python train.py --n_layer=13 --d_model=64 --n_head=2 --n_kv_head=2 --head_dim=32 --d_mlp=256 --vocab_size=512 --activation="gelu" --norm="rmsnorm" --norm_place="pre" --norm_eps=1e-05 --positions="rope" --rope_base=1020.0 --rope_fraction=0.25 --qk_norm=true --attn_scale=0.293 --bias="none" --tie_embeddings="early" --parallel_block=false --extras=["some layers without attention", "local attention windows", "shifted keys", "a norm on each head", "value embeddings", "skips across layers"] --init="uniform" --init_std_qkv=0.0678 --init_std_o=0.0678 --init_std_up=0.0678 --init_std_down=0.0 --optimizer="laprop" --lr=0.00334 --beta1=0.9 --beta2=0.99 --weight_decay=0.035 --lr_head=0.00775 --warmup_steps=202 --schedule="wsd" --decay_fraction=0.434 --decay_shape="linear" --final_lr_fraction=0.0 --batch_tokens=[8192, 16384] --seq_len=512 --doc_mask=true --z_loss=1e-05 --train_tokens=116600000 --steps=9587 --dataset="wikipedia_en"
Each number is 128 + 24 x the weight over its row's rms, rounded and kept within 0 to 255. Layers, rows and columns count from 0. The size above them is the row's rms in percent of the matrix's.

# layer 5 MLP up, 256x64, rms 0.26, rows 243-255, columns 0-63
size [102 113 102  99  96 101 112 103  97  96 107 107 103]
[[153 117 136 163 125 183  69 128 129 153 154 133 154  97 145 110 138 157 116 149 115 139  93 145 140 137  99 125 124 152 140 146 102  94 142 160 138 132 103 144  99 135 119 148 121  90  90 100 140  97 118 120 155 126 177 133 109 142 105  89  93 155 147 100]
 [ 64 112 131 147 101 142 121  97 118 154 147 183 131  75 120 161 140 144 161  95 145 113 148 112  84 110  74 119 119 124 115 130 167 125 113 126 134 131 144 147 142 155 117 126 143 141 159 133  91 164 133 105 149 138 110 144  89 111  99 108 138 143 143 120]
 [101 106 122 141 130  85 157 118 136 143 143 149 106 115 125 148 140 125 155 124 169  73 179 111 132 126 104 129 107 118 111  77 135 142 156  84 137 149 126  98 121 130 137 134 117 151 160 120 149 165 100  94 129 138 153  55 131 138 101 121 128 141 100 118]
 [ 99 136 181 121 151 132 119 100 149 111 194 152  84 149 139 117 195 123 172 119 139 128  87 130 128 124 158 147 111 156 122 125 111 111 133 122 135 109 139 125 158 127  78 123 102 146 112  93 134 148 135 140 157 142 159 144 143 132 111 125 172 117 143 126]
 [127 142 159 131 145 180 110 125 109 148 136 178 135 141 169 108 140 174 140 101 133 110 115 110 159  89 135 149 147 137 140 126 136 100 132 179 161 120  97 165 134 124 158 130 103  96 150  99 137 137 135 104 132 156 156  68 112 132 119 126 108 162 152 136]
 [134 110 123 152 141 145 168 133 106 130 184 143  86 132 136  99 128 125 169 139 174  93 112 164 110 114 109 125 166 125 113  91 133 154 129 132 140 140 144 132  93 169 135 151 149 114  67 143  94 121 138 122 128  96 149 139 108 137  85 109 143 160 110 121]
 [142 129 109 130 147 126 104 101 150 126 129 151 153 126 132 115 108  99 122 117 126  93 167 170 137 130  85 138  96 129 133 102 149 130  95 150 135 152 153 126 142 118  71 172 105 156 104 151 136 141 156 109 169 145 129 135  86 134 158 149  78  75 133 119]
 [ 93 147 124 166 158 158 165 146 140 124 151 123 144 114 166 127 123 137 119 148 181 160 111 125  95 132 127 129 129 139 153 117  74 155 120 124  94 149 162 178 135  88 116 131  84  65 101 135 115 119 110 121 142 156 126 101 131 123 119 140 103 135 134 143]
 [ 94 104 120  94 192 175 103 145 104  90 134 137 152 146 136 135 152 170 114 108 107 120 104 124 100 121 127 124  87 111 134 109 144  76 132 113 129 126 133 157 119 122 103 119 131 141 105 149 119 140 184 110 190  99 128 114 107 125 105 117 113 141 122 142]
 [ 89 158 121 114  96  97 101 121 137 146 155 167 132 101 168  90 145 140 148 147 130 148 134  85 114 141 145 123  71 139 179 123 145 116  93  99  90 140 126 174 148 119 148 122 125 122  94 120 107 121 159  95 126 130 147 101 141 117 109 150 163 130 148 133]
 [ 96 125 155 142 156 132 155 114 135 120 127 121 159 141 169 115 116 104 145 148 135  94 123 117 121  82 121  81 112 122 126 143 143 100 154 132 150 156 108 159 145 125 118 125 107 112  84  89 147 160 135 111 148 150 153  97 117 177  75 122 116  74 145 103]
 [120 112 108 114 179 127 100 102 163 147 113 188 169 111 125 115 123  90 133  95 171 135 161 100 141 104 133 122 139 110 134 112 155 137 145 148 130 139 154 132  92 131 120 160  98 105 138  79  97 136 172 144 138 135 146  95 126 162 146 133 109 114  99 131]
 [ 74 141 107 151 138 155 135 127 158 131 128 139 166 102 139 123 134 126 137  90 128  90 140 119  96 129 115  97 129 143 170 112 131 115  94 155 113 152 104 165 107 166 164 116 154 106 120 149 114 167 104 115 140 146 100 105 107 127 178 113 106 123  95  81]]
# layer 5 MLP down (transposed), 256x64, rms 0.266, rows 243-255, columns 0-63
size [102 125 103 100  92 101 128 103 100 102 115 100 109]
[[146 168 110 121 139 132 166 153 141  96 130 115 119 192 107 132 129 144 120 153  92 103 146 132 122 144 132  89 101 125 127 126 123 155 143 132 134 171 127 106 139 100 178  84  85  80 117 100 138 144 153 118  94 146 141 107 145 135 101 121 137 151 169 135]
 [118  63 128  86 107 124  95  70 154 150 161  94  94 113  93 115 128 133 127  91 149 145 159 175  79 148 124 138 152 123 109  79 117 124 134 110 102 127 140 122 154 120 144 129 131 135 144 141 117 136 132 131 162 121 107 140  91 131 109 125 148 104 108 135]
 [110  95 136  99 173 148 135 105 116 118  99 146 134 135  90 136 119 125 133 163 147 135  62 117 105 130 109 127  74 131 124 131 135  89 135  93 153 124  72  75 162 126 132 129  91 137 137 163 119 131 120 122 123 130 109 172 102 117 139 128 118 145  93 122]
 [153 101 110 119 120 125 136 190 149 110 146  96 142  96 104 137 150 123 120 125 125 130 150 122 138 151 134 164 176 149 119 131 117 147 116 107 108 169  88 121 133 122 124 133  49  89 106 135 134 123 133 174 140 135 133 129 156 101 118  92 139 121  85  99]
 [150  74 116 117 108 154 141  83 125 134 106 140 113  98 112 110 139 108  90 129 104 145 110 139 113 144 139 108 137 141  93 109 150  94 121  87 135 151 104 107 100 183 151 170 125 132 136 130 167 126 116 138 101 139 101 126 157  97 105 105 145 184 138 105]
 [130 152 150 117  94 156 105 134 133 127 148 149 157  80 100 166 110 163 126 160 138 125 181  89 101 110 145 171  93 112 152 159 152 106 116 134 126 106 100 110 126 114 139 120  81 127 142  95 187 141 133 114 135 134 112  99 121 132 139 115 114 116 135  96]
 [138 129 143 118 159 144 142 107 118 111 159 126 151 128 134 111 104 137 144 144 115  82 110 114 138 112  90 107 144 152 114 101 110  96 145 135 108 139  86  98 132 168  90  77  98 110 141  82 112 186 107 127 127 130 102 166 114 158 162 138 107 132 141 165]
 [147 122 149 114 101 163 113 147 156 119 104  97 140 108 119 129 151 104 184 132 161 138 144 122 159 115 122  81 102  85 141 101 131  92  80 158 127 151 137 108 150 184 153 133 122 134 145  95 136 120  86 153 116 165 120 160 121 119 100 110 127 115 119 129]
 [102 110 140 105 130 105 130 131  37 138 101 122 126 176 166 104  99 122 127 148 117 101 129 123 130 120 149 132 166 127 144 133 142 118  69 102 108  84 127 126 140 116 129 144 133 102 128 112 118 173 136 148 105 171  96 117 143 157 120 147 155 139 129 131]
 [155 127 151 113 118 124 171 142 116 103  60  67 129 109 110 150 137 133 130 141 146 116 102 157 150  81 129 156 104 100 144 145 125 127 144  98 127 154 107 146 105 104 141 165  82 103 139 121 133 118 122  92 113 144 129 132 107 121 136  99 124 189 132 127]
 [128  78 124 114 146 147 123 153 147 177  85 114  96  88  90 129 104  88 119  90  94  91 108 142 137 124 142 124 131 116 119 141 183 130 143 113 121 148 123 142 135 140 138 166  90 148 127  78 157 147 130 115 137 172  92 104 141 138 109 135 132 118 126 129]
 [152 131 173  79 126 134 134 113 154 140 128 127 136 110 125  67  89 131 131 107  96 112 136  97 116 103  89 114  93 136 137 118 121 150  92 136 111 169  64  82 118 126 118 114 128 161 134 120 130 121 144 162 121 133 160 137 146 116 135 140 131 138 181 105]
 [105 158 112 142 120 110 123 117 129 143 113  98 132 137 100 159  83 101 120 127 153 141 189 108  95 125 101  97 116 110 139 143 147 160 135 154 141 123 112  94 152 157 161 119 168 136 134  95 114 116 123 140 185 160 148 117 153 133 139 174 121 110 129  81]]